{
  "d_mlp": 1024,
  "norm_eps": 1e-06,
  "tie_embeddings": true,
  "init_std_qkv": 0.0201,
  "init_std_o": 0.00279,
  "decay_fraction": 0.739,
  "steps": 3154
}
Each number is 128 + 32 x the weight over the matrix's rms, rounded and kept within 0 to 255. Layers, rows and columns count from 0. Numbers have three digits each.

# layer 10 MLP down (transposed), 1024x256, rms 0.0432, rows 690-744, columns 0-127
115073140144095122111159113121147096199126132148140083136193139120134059099155183068079104096103205099122175117152127102143091209157119128109087121121131133135106153140145151161109107138176116130163153168131125196136111130177156103148131077129097135086165105135081162129105058121097123153097124143095101149123156163116067085119127139139137131156083105126131135117091168131157130146104
170145147152123121136149200106088124144167164152171159088147110090076087170101095141156169090112109118151134139130134077152123182118145153132067112142153157130102197135140180096146159142115089057156184119104107122117121177038130131181164140110104116188137097124114086132069127117125120140160151134130101065144129142144107135172142180116120115124167147142132077152078098165135063155103
133106112186168179244158096150163133184123125132112112135154100108092130229130095145143097058151219116076160146127183111153145090148119133125090110107151156145176151087152124143089164126182115148066160120101108119115125132125155148142184110143138114119085121140107166103084117152178146091124150150118094110116169150146131138057145118099110127134137147088130130136157115174136157090138
130130116103127127112127109188165122153151092109109156093123137120154145109148056115161125119164162146116150145100194106146055137148141137115128148110134129145092127091109167188143101104096132068120107167142132114132122094127117139121107146087139133137126127112143084140067129064063176121147125128095080118076133091100112090068117074143134111101145150100114148188158160135126144170105
104095122111143127096128115124155092166132116147098159160090111119132127167120208158096186167155131156096139111137103060152115098105143107168134049132116211132135099185127127118127105131147137103129151071174115119148095119182154152130134109158097183112104161149153099152138116094157135116145124183147107085110075129132098148167097098130100142106144152137128132146145115109084168175145
141100127118090106111125116204121120135155110162152120160064171122121166153158135086146132111135210091110091179128157146197109134112088074080137118147105119110176149107124112119131141124121164124211204124138136091118082169135149053128188147112137135150073095143081137113087115162111141099061076156150186143118131129176154108157141157145128059173121149146075207181156150147152114178106
051166125148144115140150074094190105132154118088144140070086163214132073129136139109101076159123112113136118149124118091133113133123135168152117149143120155118104203088198101155082190215135096220107118086063130108134143113103132129111105181094092126183166146142084171112127168168192118103166125151120104103184106166055122141163131141129084159087183134070141118137187073121103118174080
162116116085141120087163159132037127150143104121181129072135124121115138149139073206099170121117130074102083120103094104119144140122192112146167092101084128151048103126124069119091157168093083124177177147121100164129128100110160138087158183155141060149171108099136145148135139102233114165100089096168141125138131138081125158099106090088110060097107185159135130121152125128118167088134
125097112141141100114063135119117157074155132091093085173147094111143081129110113236145140138141150151092101106181141099121128151063160186133152119108100118100149126122128145161123111127141122141115125064150148118114149148121128152108205133190166113136150101083165113119165163109120145132093069135082090199193130138092149131109111117145129101136121172154126142037127111143065130122144
219166112129129073150168117140135112073092103161202131100078119142136189108139027174110143166094125071114116175171120068193100138040120101165116150154115160127107140183095135115163161125098099174128136070094127151089144101102087152207121098097179100161138159075081204080143180132195108156088123115176140110116140171082074110095177185111083167129126222146109137165145090189165095117117
111168198043156122174155082115072131160153164124099152199127180141110115145136072133134181123181184160070127135132157165078152159141075086187150139120142141087087119115107167098117096050132229176113124024072129114077153082207115177138134179160175150108099145046159179127097129106070102156108109133111156105128197215149115068103108098078165204181156128184118105111137171146119127096103
121122133090086151110102134163163137144186119101124153133149156104094117153129075180194159122154116103167092138098134161131108146121165106118121098199076074105100113109110133166135097083144136149186089149144188149120161177120117125125122098127123141154115082109128084123134174133121145125079167096114122098128159099137149126089115133121115178116096130145149125127118131136141118138134
236094085204091163108172042119054000132118107142109142138144142165137165044140129168085187100130166090120180031114181082158051211091128160129099054075150049156063172161124112081129179193072114068149150166188092167229153139182174142181050087137113117154205174114115158103107128143148035135128133139079141067079156099106099132138108059187113110106152073112194173130191037089129104166114
081104087121103135121156088138149124156116123156111116152119124116143134160110119105163128123160100156119144110121145132157129122124136135089171136105098161121072147123151133148106130100154131117123122178158106127118088141112071137132113145117118134153146084123104140146133112160114141152085144149161102146102130103137103110156125140129120150106146127187127118114148154106140146124199
161091111132145120081156148086080098069059056141183195111152187123165120169051083187113141095142109137082154147185133165147135138114098083145119095180109138118138086182138152179072146099124057179083134096153150098108154010116158112145074160112207145052154070159130122171112079197144151165181122123139121189155178186162163092166150077118059127135115053098170169138142140125154101107123
083126174120091107132130110161112124153130080098157176148119113120040136099138119122132151096038178095076120182135182109106090156085140132125046159146070114143151159156093115116171171140096160137130140153165112132149125102135100120146097088118144147117175083110137166160079155130143180127128101112175041067115103110160135161087169060190119104062184145157133113119142097118188125086143
158102124163094146064087169080114112142139137067114144166133126121185107078136155125127097115131125103102096114153130175092176156126139182084166113123135107129093084183131162064135098131082106152159117132100113112200138149082152169137127120125119065131153104167058172122169181146093116139127117117162064122132154172172151143106159136143180158117135130109130125122140083115139119142101
124120143122127136129119120167094156104088137115063124113144136122115107133086100131129124157114148101103153151133121133145145129152126121121114085117156144128154141152173112131180084131105166118049103134143123114111154098101133125139113112143110119168142127098159163133176145115162087138139147165081104113113121145096153136102108159092127184135140131127117132103147106108145086076163
145117127202127151121143122156143106111112151141119127147135137136129158140169144097118094143147140117102073139107181181122121144120127123100144071120145065102129060132087198162175118146171148142138162149124179128103094095091157091183138136071150110189171102150137120072153161106075135149150153063160108081133135151149105101134160111115107149164117134112192083052154093124133128125141
150165145102151137178142061070132161114122167115128104099136162123157052158105094086142150165094156128135163102116118166143117102136112105101145173076109115127114144147100159131182134070076103181171133144156160126136119147127117140101083128077117142126150144148163167102081175091138104112136133160136118160095211133131129129170035090132106096155138115167099131139165192157155117099098
148129136116116185179126222113074071122160208099093193109127125134143073140209205067100115027137043141084108151142136106190141108137104113126137111062132090155067131152106187174133129179182108152157163062205117086121136077131096122135154174150049184106113126170061113096071095110094059110122135096091090174142123135117113223112167113155096192160137115074103150119140134148098113151111
112105079137106157150094127083176147106149128116114179145164166102139104106159132149136143095120149108083147085128110149132132088176134177107164094155153107116122145161117135169119124149162114139178064104121098116123123123155104170116123118143129114115127185114116152101108168083195181117122112124140117144118067111137171089126154105109090130104137126123198129098145128146107075129099
128098124139174128102137131124147137187153093140100152157157143070149090102136201117081070139086110118125139165093147143130158113128103114147202104107077092139105123120094142175156097179133141123110162108066144127148158145074129181149129156151077121095150136148121118155114167098146117122097104156130172091132138114109129113095143159118126122141086099078127130113149128116155122139130
157171156102163115056147146144142155118095161132120133115134129133129122138151131163137104136090083128174181053141145088161131137150120140126118115176108139103165110115087137089165104120084109153147143105126146146124105089150142114152150140141129150142111148083108132072145098090128149172101121167089142096168173143146151149084122183103128136107145091113141106061150108153104140115114
164148159110134099153130125122112151150144175101095135154066122127116191152133119071153102169116075099156086195141091095102128174075157118138127129115141097187158137143065192120135119143169088058161115142197142120149099082135117038079167131197109071185159148168112194243148144164141107172110125088113155103117141113154147127146107158129130103120146097053144118147048099130121112111161
097166083145131093116099148139140157112118193127170167108170119150171098139109050120112106110165127139094113103094110121154138123148105100106118117111138071126109106096157108121123145103201095139156126133143134205139117184154097126177152103123119063112091131155079097157149176097166101152145113139106146174139145136104105156092123163122142142114140140079151175110147134156116178188103
156122117117123112144135158167183148117142150153148142110122119159111117102143118142192140140122154137119119143120124093157154148154097123106123142114106102099120125139120102107112131159110098112127093098136129100174133129099152097146106148115095146109140100150140100176150151132161132089147111120105118092124092156141128134141149125162113142092125146121111117151093144171124168113126
095155089130123085119127133125128166144138196178109162181119118159152081170114123136069138113110090118109141165126100113157127082153088127092120069070186102149069106061136135126142149117147160099108092134145099117122113100130142092176134149154149108206123126162048141115091097100162120138197149126082123166085154155160140147069153128196171122077178103120135131126094174071154177129141
107105149123092186075110188123184208210115093113133153063091122086118166158119094120155179139079139116119108119107114147104137054106173182082156179142127140116100036116108130119153137099188119067118121157115073094170163140144110125149172116120135121199144163079090152109109153095125201131151133118090101113079097115095105152134130099114112093147093142145140088116061086150118135139134
135151100169124125142128162114196175085156119129105156131203135157102129137193158105066183158142120104135167149118136122166070121119177096203126086145109150134176079137161081110098161188126115118167113183106117130076164179124123159149106151170095060139120054130139153121063130125121137097086132180129142073133075108141123145090147113118134204026059122141129155150123089120130130142165
094124168162124174118132088175148164110093114137162113163144108119146084106109171142110143063132143123175137083205144139185206117047102161155177181142072118164155051212163162167136129174155136136103175077173123119047169131151053103092141153129180116131051091194098073141107090075126142169111111112134121136155106119065090114051146148163145141116126125136076121094109100129176101100135
135125173145154137084161107169162139089134145153043134128146073151083159127132148073112061113150130109160091159121079133141098071148137115103139170119146142156126089098103139108120102112121111081155106121138136087169058125105134147108054190180137110135144116150105158118144158155171133112124120146105165081123048122138108146130148114161143124092129084088143135107121063121162187084099
180093165184174158115074124132140105148144106108097149144083159103162120140097106131195066165148156113186132134157064197193091098105131113112081170148144082117100114070120144206181033102162195155120099071169155092126104080108115147173175177127090106140149166153107146153157090164127071200206119147117098157074055074110129110160115117110093146111146098114106125101165104118155160144162
126124145132159117136117124146084162118147133117139132125090152162122154144107170185136102163121081089186080113150137171094142146090152160134189128109167145117147135134111093118112115037119030159156116109098172080135142127123162146125128111075163080116136144128146110114108109157125110136155092153117123129075144137115112142080130155141132138149117153147185153107157169152096105193121
059119157202195136131106109120135135121068138104124118122118121177142117161052149148145098101105160096161158095118035139126173109106145140110100161111081141160115156103094066107166081129122204139107175143111046117142160124162133139136113101120061117144137106101176136139076152133148107166106149096082139138174137191117090160146136115146149146148129145121162119114086172157142145125162
165156098124140079147126146108110144187176127116132156163088098145151122148142142093134168104114135104121131103117177173125120130116168120113156145135132181149164186119131137101138144139148124185092121144082111106082109100203173145171101113135123090060130159124134087143135143138200086142070149110110110154167143172086137119153075075096130157081146184131092114114137106119095149127094
134174125172132112144151147144151088090101123133093095118125119150086141067137126143076125120131115124138129090082167066161180105150117128121152171117093169149120111138083125129185181110137106069133119137101149134135116113096146078105138165148177127151120163188076106156105100072114171134088109089109149113074147131179139145086151198143126118169119135122095124161130112127128163132165
126120132130134108109146098091091122155126124160158094128140147144149118138115118125097075142154058137111096132133119091132158146148107179069119076182090129119178069165079188124152201121145141166180064102150175107123136142118146098168130101137123097093139088153129042115144154146136143110103072103070128149068103084177133123124100154157133116119109090109178128132153135114109104080130
124175094101119117141092125108135122126148119144141116105129163099128147114113113125130101103109162144137132125101151128115129134168124094104117166124155168124093122139153121152127141113163133128127138126165131094163120116129102128125132126137107111117154149112126114125158124141129144109138135105118151145074109115150142132130101161145126118130149130155116119133133135139137121148141
095078146051156117085145123118131040177115168078152145088108166119157150138138178110086152095124162192113147151126139146154140196156150221164099109152080124121171153075080144125086153139106121180099158151089100079129154101132114100114104174190155179089098074119133095204148182181138138098157140068086101159143116120131172129121081105111130063115126141162118102158110150075187118215156
101135100148134088102112198145149093065088115117158124153096051187149116095138138128079157173064163070151151075175194130108137143140085153212136041171188106181173149114079164053129096174131121180126112153144159110072139137198084135189056026117083188090083082133146079146142168085145157145174096112119178080122177072119126137127112122153102145076147135113121095209113107045133203143111
125145111134130136147145151134128116122133130080157154041123134082108146171098080138136127119109129162130148128061125106144127147098116125125121133101166084128101200125223100131113122076085094145084109155150077105158151182143170087143099187130092166123142177171139105200111150136140116068169135134149187113115136155154146102095136140082169130155091142176107113162116130154102140127162
152128114120118141137157105090097119129140107130153153114152113169137139115125141114180091097153107114117126104119153185115080112116101137156079130183081092132158113215136144145151144144173104162090110114117092141120135044167155081112157125113116077138102133174127129121120100111160082107099104145109126113151187159119140097177124103147121162079129107100155118123115135084155174122091
175131157095115177130154208136089095157147088133137114096119064077188146183130099093101108000164087083133128145155114114145159083121159113099128156098145115120072136185204144127228094117122175066144113069141102147113135096131116162141149110184163175074089111120100120100127101072121170127115100126107115107164123202168118088130093163203148146112094144138106166113048080083093164187085
124093212157096165103124119089134150207112163094128132118124180140150055162114126119167126128140127083149165097148098144182130156167111126145137086081170108090088115099186096166161162105140147145125148150115111163068102153160082126185143140174137090095124167129168103089113156107170086067143146110119116079104082086118048154074150154174105165106145152158170190096131118131073157131105
112139086174134128090076119156124122109170138156198160099144087148116087134128173135087164182150112081170134106106181139112141164154056070142111138116171208108112108116064132171056087111057152092150071122066153171119161140171132118135141094123149078145088122088134176035132185165113103171119139188218159124071062151147148087122097114111119142109113151095162141208177185061130138135148
094147117079131144119151129135102076081157131147090163105107113119116041117071104112126160126105119126156131140149096157107153165104083195164114181098167181156167124142140142032096123098111121084098111146088074100136095095156200097177070124120121101165085071163131148142103139186061169142159139154117097189138156125104140154118088126116127123113085130138099180133101114179175143082157
121127147123126129112073113145115128128114112157180139142129153121133104173150160106123111114085125084201148124134082057180116172104091147132132045161134105133105176101112093092048158135128126149146141173158139060130128129154155147147178047184094110191183147142151058122200135030107132135091156168151127118000117170170134158086135161079174123113096142101143148183137140031103084143132
073140134095138121190139102115162102111124125152146072107131145147135139118130069083114141152126140085169162109218146201088185103158133130141106110115167115140154074165098144110132071080120197100111143136074129087147098140210154131161101157118182171177136160111116158134087101128125144151129095110199153167135076081168099058113121099138183116091133120132203169040126109093187123099134
117138127164103182093156106102144128118158113199103171161144127166141073099164152162141166157141145114105067150118163137137163101115185136094126164143125127126124148151113104116144126097101112147131149141125158171096135137119142168161085128085097099123115097135113123139116108146158121141116144153104123150142106139134080092110108120148107128093131135130190086166148105181087144124177
140117139053102108103028137150153160143149101107131134119100152101166131126104141106085091131108176149133180146125088102143136115152114079134129123080138126129172161172115115133103147140144138091127140099148113079104140116125145129177140122159120168107138158094091125123138152133158126061159141202131100132155141110078113125119125130140151107194088143146132161132161121123129142137142
173150161177075124109157182120127126125062152146133150126128056120137092156102083133204152130133085104109132137170116173113072129137130154099069111168112073120122063128151100088141115108139096130099123143073162149091140156171119122164181167054134117195161129137074146123067107167116124111142146101104080151133078075174118107129116159153123101123229103164129146060126098143067191127141
175168126122096136106060106147077150107091125149116040139083130155053126111146187121078149134145122132133125099170118103089137088092136143085152163088150144160142155096126125115100164176163079087148085140170196100217049187102104093172177150121135130173076099111116122142108145134108177172104147150118119176123137130147121087104171110082139175188202171088147113136138187118142161098120
060128129072104113140130169136162165076110104074179116127118097076157098121105095105101094133116055145097108088118103100125079130073149170149119213111117139143097148125076112119153123111089115162029161139142126140091110113192120154058136127143144128119094164231147158168143172137121138146106087146138116130099078098076092090114127128077141159132112149117095090218172113090124114109173
087069107088111083133122130162154176148131092152153131237159201098117075155132152166109159154107083083155145147123038111130085152117102172148104081173109116092102168170128107138115100120090134163167176159102137126150187181119098058122167097138192129091101046110104123103098037124119117123094112147116121102208128119113141141173168141112134119099073094102122033127108109215136108162114
# layer 10 MLP up, 1024x256, rms 0.0826, rows 691-744, columns 0-127
117131130152179133210133057167139122094118099167149051053076145090151070121127138156105127063150070129119113116171100146169170129094165069078153106141171150149063115102166125164152095117187127140103111136125102175153138122187168114153130123107105166129122096107077085174173121132064105124151130103150149145106082069163130168120171144134154183150145129106149070144080158156120141113167
146141158083151048109162119117135144121113145144076085035071144137150120086071085076105152139107191122229120130106143107115111105097081113171087066110162113108127129137098167131136116150165098103164088135120128105137144086101096093153116170107098085190111147084129147147083140165144160078159161082173083165073135132112134105136082115137182170159087152171110173099110108143132146141076
125131149122143109104152096125130102136085121103055175098153133118158083178129125148073082143102086111163079122130135131122125168165151115138154104098160138195147120149126106142109132127123099149094170126114165148182175173159146089193190111128095133106181119098124150137145137139084081114155102128109134152119107137167118050100153131114043118090134097135103080060112055167118104143136
110172081111164135157112159073108130153174139094147102110209078130114213140167116144115156126102158089165122103085124104153093161098131139133108190170099127147130106134168123089122127165139145076181119181121129114140112122097125133133112159172067143140118194170131136081202130104091189132138136122160167079122135155109116150177077162090121144141084155149103132128122158131096139127120
126156107106142144162120127097121102123104115066101078080160110115177072113057176228161110104159113069160149107011133114133149134192120170159120121136120103191117136142106102165166097169097129119188124085077154115097130106134137139141110173051138140085116157091116103139141091106122145135123172125152171189150125120111102124113124165139148159117139139108101092069135164078141095101124
142156131129149105132192130132138112146132170165116165116120136104147064103204167137109163175136147131156143053119087160153105136196106098118123124131076103194150185128099118126153144090082098182085104094137187082041096109097145208187117094119113123084153131147110164165210124121155077117046145164198101152101132108114159153123166089142095125123108139138088134133164096167255127138126
176143119136058085103154054157141099140038152115096126061111127127125139107101146131137096135103095119153173145115072139144123130179127125124054155114141110128136124134132154102127176075118127091047181096156098131119126181154101159110169126137190125117107093121075214144181115116135152120117166150139107182147170208145193105116056102178142121163093096132155183111037124067184132245066
127159148090140080145186100137135129122152105152173166082125065153117087101102113061139121130170119107126139130080145101073072098122137065108140132155128170159125080163102104163144160113145089062114157146156160123144138135103107165091074111101086104093106169123100100082123129110187129106114147160108112094125081095141110098156123111140104163119108105125102153118175139128153084084078
137213129173114165091061177110162139091140110121171108097148140129149128136038122117132167126143141105142051132097197115112115195123152169155177098109063119106107130120095127170182103081161120143054145139071141211061092138150207132110116167095255135174116082093149148190106154176133169120093105173133141098202104159117171041153069095112201137159128142113148114167099093161101127080158
143140125169127074109111105095167158109123164091102064111083137166137139132149134107143141212100141077082160105197153144138143179163090086132111176070121165104093113092073181126119147164213081131142092115168189109137149157201121052113117122150164064136133100115143140161112174124078122066141091106148144169151101111140102150123170115148103157105080119119069130154137092060151132129124
097156147057166125174122202150183136125089181135155141126121156086115130152128111077120148142170105143144142079125109124132139116145119092165144137082104096122138133148085113145104177083134152135132158165085095092136162124123144118094151117141126134080128124131135144166185122157153075115097159125127110122115150161177126148158154089126108121122120134194096124141134134118122087090143
142139153084112096162144091093058110040126124161150126071132111061136104155143115128154140148126151154050162100126199186124167117119132114142163067145108078086027129193148133123141113093112120160147066085139162162207206113134115121137117168150150093140188125142155113139180213136096072082143180073175120191123197114099177108121186133052171121141109043141114181162136123110104058147166
101132105138147131157157137175042116119178116127093114126157066161099150069126203091115158070147150096113108147151131163087130124152146126129158103125133114122140109151163096122145113123135095109147147138107157132094183112110153114132148140135152100161125119154143162139120152115123093175114119123146154160122116149097101084136115143101134121098125130087135151127134159170109128132122
066167129088095128161127113109134104104140113142148110121143117126165194125152122131125105128172038135139120161127084160080165139101032162096168110111081123079133153142096133114128152191108110164192185099159142162193162149126138133117108136181124153129193069063134100115158072167112118138094104120113239141154165102102103132160134127118117166133172143146077101159129056081153157194111
111159130152126122130113138161108153105133097151118139143183160107126191146144118116143109139173187126161149098137091160111073161154139125088131110095135144182131107131138096153106153088156138121130176083147170112099107139138169154149102126155110134067130152099098131149133147169123092089142136115115125066171215119137079108135123131159076119096104123113150085148130100177145174182102
148157087146156142109096105119117142127105094144120127108116126159105128130100092147084155123099184149104161158121103110076091140132175139122099163144134127098082144180089143130120169089118119132075100103086156145119127092092133175152166101159102074115124176094171099192119116125084133218118159112146182107183136135112103098167130110099110111195092162093136092108135151153143139083146
134097139142093131101163167160129095134134095094142151120142087160162170130128176062096136098096109112112196096170117117134133122099171129123189185145155089166113149152164176104117127109125154136115115126120134158124128096133139118127129111103164065105107158165155145129146169112154124139120079096083138139107115136139117127141127085156127115133152125145133080140109123104096113131090
180136130143126119108135173094078076095091153180170152122095131179114198092114160190142171233141094080186168048114107113147158155167167136121133103124069173096001124156138171099130121121157199154118116117119114092136107119141160168094050087168094119128074154112053169117115118133110051139070063170138121156151139118160147179107121115130199090149040170088126118106166124171113138162114
176090133100156125134151137124136161196112155121084111122085079112123126160081146127181092140128177124094127132108122096157153106127086080137114153100083103092077121149106104104116106114111081184127211160101096087133083152149112108126141135088064136093097067069126071140105091175168114114097063116130145118129143175203105095113105124157104186083107104132154133211084058120113151140164
140108000147139071107156226100126085099094118109115158079109115138098187117119107123176095144185101117097201128144091147106143094090045113119139072091143100199143092147163114111146107115107138092129090115170152134125143047203106143108118156161174146178178121146180129159144147120165163089105137110132135105107157114195144146133045121150131170116156131155130134134150097097133136152181
098166134141160096197162072082084134119088160150172112121142125150143137141091090091153113096104092111141140121138161120107124163130146152120082138055136143115053089157103151106072167207155096109116139085121135122146086163077116098207111084133138137146128167160032101121157062149167141074149147120183132116148152165142124132155173132148106135154138146103105136140113133149144130129100
145102145164114130111114146139087155069152123084135122110139139174150132098083037130082141135156122109183154111124106167095134161096102095106118154143095075105112134148104137102092168148157110120134118171183113133191160184117073125135155120169108094148139072135123170121071081147168108146145155047164137149105137098112113149117086141143111096106148161164072077119134110147078106124112
162080100095141089113155115120054059083154152088120202098144105145102161142109129103063163082081159151142115095093126130105146210130112132139168123104154148110099123138126133059117143077151096075155106137127144100090149126098150108157131163141208159188149138142147096106121085141116142135167164132124149119146156142157193118172188172115119038103106120135149143174136131080142090151090
150137136135105149100086037153086110149178193114075101087161114135148105080107154095161156132129189129119178162119157098154148079145144059127074083181133099116116129138137099130156137127158091094113156115031193112097118110093102129159068111112126112139167154156149125120150109102071116102150160174181098090132164111070102089131142141117131154121078176104102136080164129089123133152119
160150148087130104122115092116104104134117084122185063165144119103133143107101119098138133149160114110159123056177142116104086084097128140071111162108138155067108138148135125151115184134114171149088141123119105138196116072089103144103127102130145156124139192136113139131123131132054145171115175160119166074094137152137087135157168099140167142178071138103060113090149148155131118088142
172148176120121120091089123141119128124107196158099141142127070126131121124156176114137126077110145164125098156125154172115143165152085122105142059119116111110160131107138134165162092111190115172082121124139092129108132124101072117105121117125152144149131114115132088119096069099146118104162146072107111106107102145145106113151098107118134134112084170089157184158169133132094125150071
122082080171162145116133096117105104141094097128061119115179130139171192107202164121142148157167131047112126114141098094140142126170142148171159156059157090106149103122141136177125113123129128110157125084095155115147168125153123171142133094154130123106158136104128136171108104100173100077094114112087131130113160115128105126141129107122118138148125156097154110123142136104122147158131
125148094083094075119120160136123149097127099122137150136157062097186090148102125098178180102122105122143154120185124121146158192124133089113135125076167085171065106160146117075083101135113080137181133071151072119156156134200153075091072129120142207141124085134068139159115175162105126146205106106162166135158086159162154155201105119144077144125089174120145167101137169128110108136120
150150188082110111112142176091113134080097123116132079122151130133149090142093073169149146125151129123142090120114060111162082145097130102104173136088058152071170144095144170080139137110183103161132097168120185099155129155156114124168153088174126079108103140097096165140148110088079081144047091123141092127094167101201209154093150124090163143113082130161067105152180144100202184099076
098128128118124141130131165089059122148131120180132123110111120132133156117124141195102115114130111173091103138122165101140106147130079136206135063124141093122095089161157129159174148106157105144169067084128112074161038090091212161173145122125166144091099092129112176193138195084142171063063062119098079205133131097156144149117129138154148124118149103171078146081100186113098144094168
159124139081093128140113172152126164160144128107209146138088106144156084143136158112117224142105140122158155145078112126132150129171115130188151131099109167163149122213128142083130108149140094144146128099119118130143157105149120103131102150147135166106133179196137119169245193060144159175157145126154078162163142182176107112090169104131116141120100139120089138137127120126169079216136
154108127062132002119106121154115068071118129139087153117108082098139107092132151119096082093173107120108130121174096098140160149160108172136091031140152103094091151149159128063101146135150150146068133119154168136112147155098123156102123161113128130135130074155080114097123099135151141176130132129143113116181122141103136129083165130182129098135161148115147161153217130114200151109151
040113102147177176125100148066143118155132142132069144139153107106108209205163085088112094102162118152146145123121173162132108125152117140100117106113110129112111159153127138137154093134102135104070092113093145120150114115136126142094108133180136148130127119129171103094141111124154100095093065130114109113152048089102120093139166121077137064122147112141096149137156132182125150167162
078099168153040150108114099124130110113148119123163131098124114042119151113088156152152136146102168127187141058175192158173089157163140160112141144165217083064136098135173146117145112103140073160086166115148087127134157108120149111100175171166110123151142115138139133093160092111111148138221126230140132117108152097175144097100125098117145126132129144161096117144114103167148121159058
188138087094150125130177162157149159089136161116126138114062145156118156113084137155130105216156099114094088111106129103129137132141102080146172085114182138125141167103112121116123088065088126145084145092129072124157159136115152184121098227120139141133159162125142149112118148155093058165103144144161070121130127133132126150166180159152105127134130137123189117146129172193115165130103
119116126152117147075124147160147108170122125149116142200079120103117087140133138127168167112121130152127123137136104135156112101130081148150138137166091099168059122095143134134105147152160106128090145141147052091148153118152170117128123166147071141075148096070141131128167137154140072171152088132151138131105145122120111109152172102141102153124187109133176154069128126122082098184113
120101143151100115116144159102124054148135103148107083126123155147096228123176178145082125165108147135143185132147125118170095083168097149192105106132157115074119105084100132122169149163148082179118135129109087141163177139137122103166095128102130105098068187149155080169148159124135137119096119103166150150167127151100098111171147073128160187163142117097143159115110118170162150110149
129115155121123137106131127136137146155152130137129122114158145144138153111113133114143165164122147135141105131133111059098108115114121106247136102105126138118110157107142117067126100098121122115131100129125120113116205151126161076153089133102135098130152121085122126145073133164115123140119123090135151092114122127127123142153147133120102136125107140129174114132100154139107092091102
143183125146104130128126135141110148124104156168117109121108079128113169117174084164123076121156123105153072073121122126130146116107060043120193135134107096148082111125133167121178103136167168080067137167139119097121127164078121129090156165066154147156086185178105132138165153148130175170075188113150130078135185170125126102154098082095122130079054139156126124115094047105116108123093
159173142110102096179108132142130118107215134134129117102122157121093208119087038075151085101139158092136080164121134182183099118117146165082130173080105105137093100169138111087112170130156205100096162104157128146182176113143191123120145148123117092091119119140150128134163143154138154145149157164091087121148139120112126133148139157133106113103135101125163100144125122188101169189138
199185076127110097130112102037135169133122108095116054138131125143181100149187137072113080103083172099136093163154087074114123167086135100102105138171118188127116128164103123126031140132135151150105125152142166103138153105092099126123143132156137118134134132126123132144158171115137123156133043180139075165090111094118122118170106183115144144107156140121180114163124094108156092125152
081130155134209126130124105148149116121119145159142100106090032125164168138141150108099110084136149121116157089127138115155122145120194176140182081148049210125110164098133143161113111135088105169101222132071136135157124124101152098110079151139109140095191137092117168201134146084100132098097128120139146152080129132142112152085135110109181080168163162157053163121101143125186124119137
076107049105122063064176161194080114130126110089141164161122137161109160160123100154144150147126130199157138152144131114082142118110046133054156090166142087118141110144146143093074112162090151216118103096168101077095096170147140129109154171124080144115154109142163143123112138087080200132130136122060122165097104087162137126074092184106124154079169103111106090207199115157107139170130
155174088105118150168144140070113171115097117154117134093124071029135132147133109177099159112108124090117138134135119153116115117053173124089167169117132095152124162131143111129108137146084108064136070103149141077146172128128111119145101162098144104131099106081108097148146147136119195150125085112159179140141095122171163178158108161084187060139107122128099097140135147129111130156193
160177100142097111107056157155189088161131147153125138091139120076102178138081123113118089170182107097170082180120113121189129121089200121104120116190152116072150067090222113101135140138134143102097184144137151092074121117114157128120061147117083141110126082135111155172117175075136155158081139081107129146100093142131152127078071136164190147115109176096115203215149128130108132106145
136101138132151158122067127103079010121062149129077147175073150081138200140168114157191144101156114106104091140154077133111171126112099140163125148146145170111112118154127103151149150121135120167119098114099196147164130153110151096159169064127090115114081177131087095126104155089101178102103117038178114009108170091087115125094090097129076172100124110118078122132094146095159215112173
158114125094133211187101122123103132166114044059108165158151076117167113109125169098108101158139138174114105146181113196105096092082129108143140100121102117122122139124138073160117102141186117099103164107079127135157123083046166103144101127156104157094211117140074113162118116226112104152106146062080100111150127154175134114134151169117087121132165113138108139145084136154131130105050
128104105186094091155119114122108185171075098132150170054165220160120075161215111095170141118120114147218151122071176137135080122121178116120133133071177131149117113124113114164127136089141149169101127102121143149082105210136136161132187137098090108181124064111045180121174162104118194105160139131149173145161188112128143121154068113078187102159105089147138147147136149132135133115164
170156182105170158169119105123074162167186094076167078155107145145125190159110165134134132106163103146160096124128128087161136123129124103102135151180146125135110130087163121137134107157096117103135175136120104127107091080123163191122135129126110152098127117128122093143073136142183102131120084128104120135087150123158119093155089112178149065142087149103099161171142122076084152128113
118150188138150161092145103119111142148158162154117098129098077101121056138148175099151183162174161133136100100163098123147091169123140116132135155112117152136147100088096166159148132097136103137107095115141119106125145126081079179127163147120148117095133157114171217153189152105149073149159099111127130120096107117136111128110091131128177147093135095118145151096126139108113146123132
112177140098147120152111144100162088079102138175129102154154138116127156168147083096092180098121140100076130135066161071069022109122076131118103096157102181121144075130048126148132168106129077140109091142163090123113123106094106137091128140116125135129130116139158109132122135123125169105101133160125113090148123086136154111164105108145119175106133055184055128188129080104134077109138
158087099104135082118094105161100096141144119111178086106136176131114135108055140110108152120132121136111116181092138166170103132158090158140084111138169120146115101077088083147085144156113083123118119158096110149142180145138122140103056169146125143087135066120119050164093089129087083080142097062147120166169114119164103151115133090130107161169116121122120106205118087098157089191188
114161117134110103118091175176121131142157148098124125127092158112131141129123081141124156099090113161153179153099115081168114157093116131054105143113175161086091133081155120176019201128206121150163134122105126129122086102164126161173139157168212159152098111116125143129116124165069090122200111113118128132126171134153134087188084122159089110114102140164069141117131106146088149190093
106123090150202104079069087148091133190169137075122131111112082130170235131143094169170113142094101101169121133098069085086138126132148135086120112152129181126139137104092153121148158113182089127105179163127111113128086169103068133078141126099165139162117172124188139174095112124119143109092175133093145103135136057089135134145130189153101113184133172085171173154138102091145080170080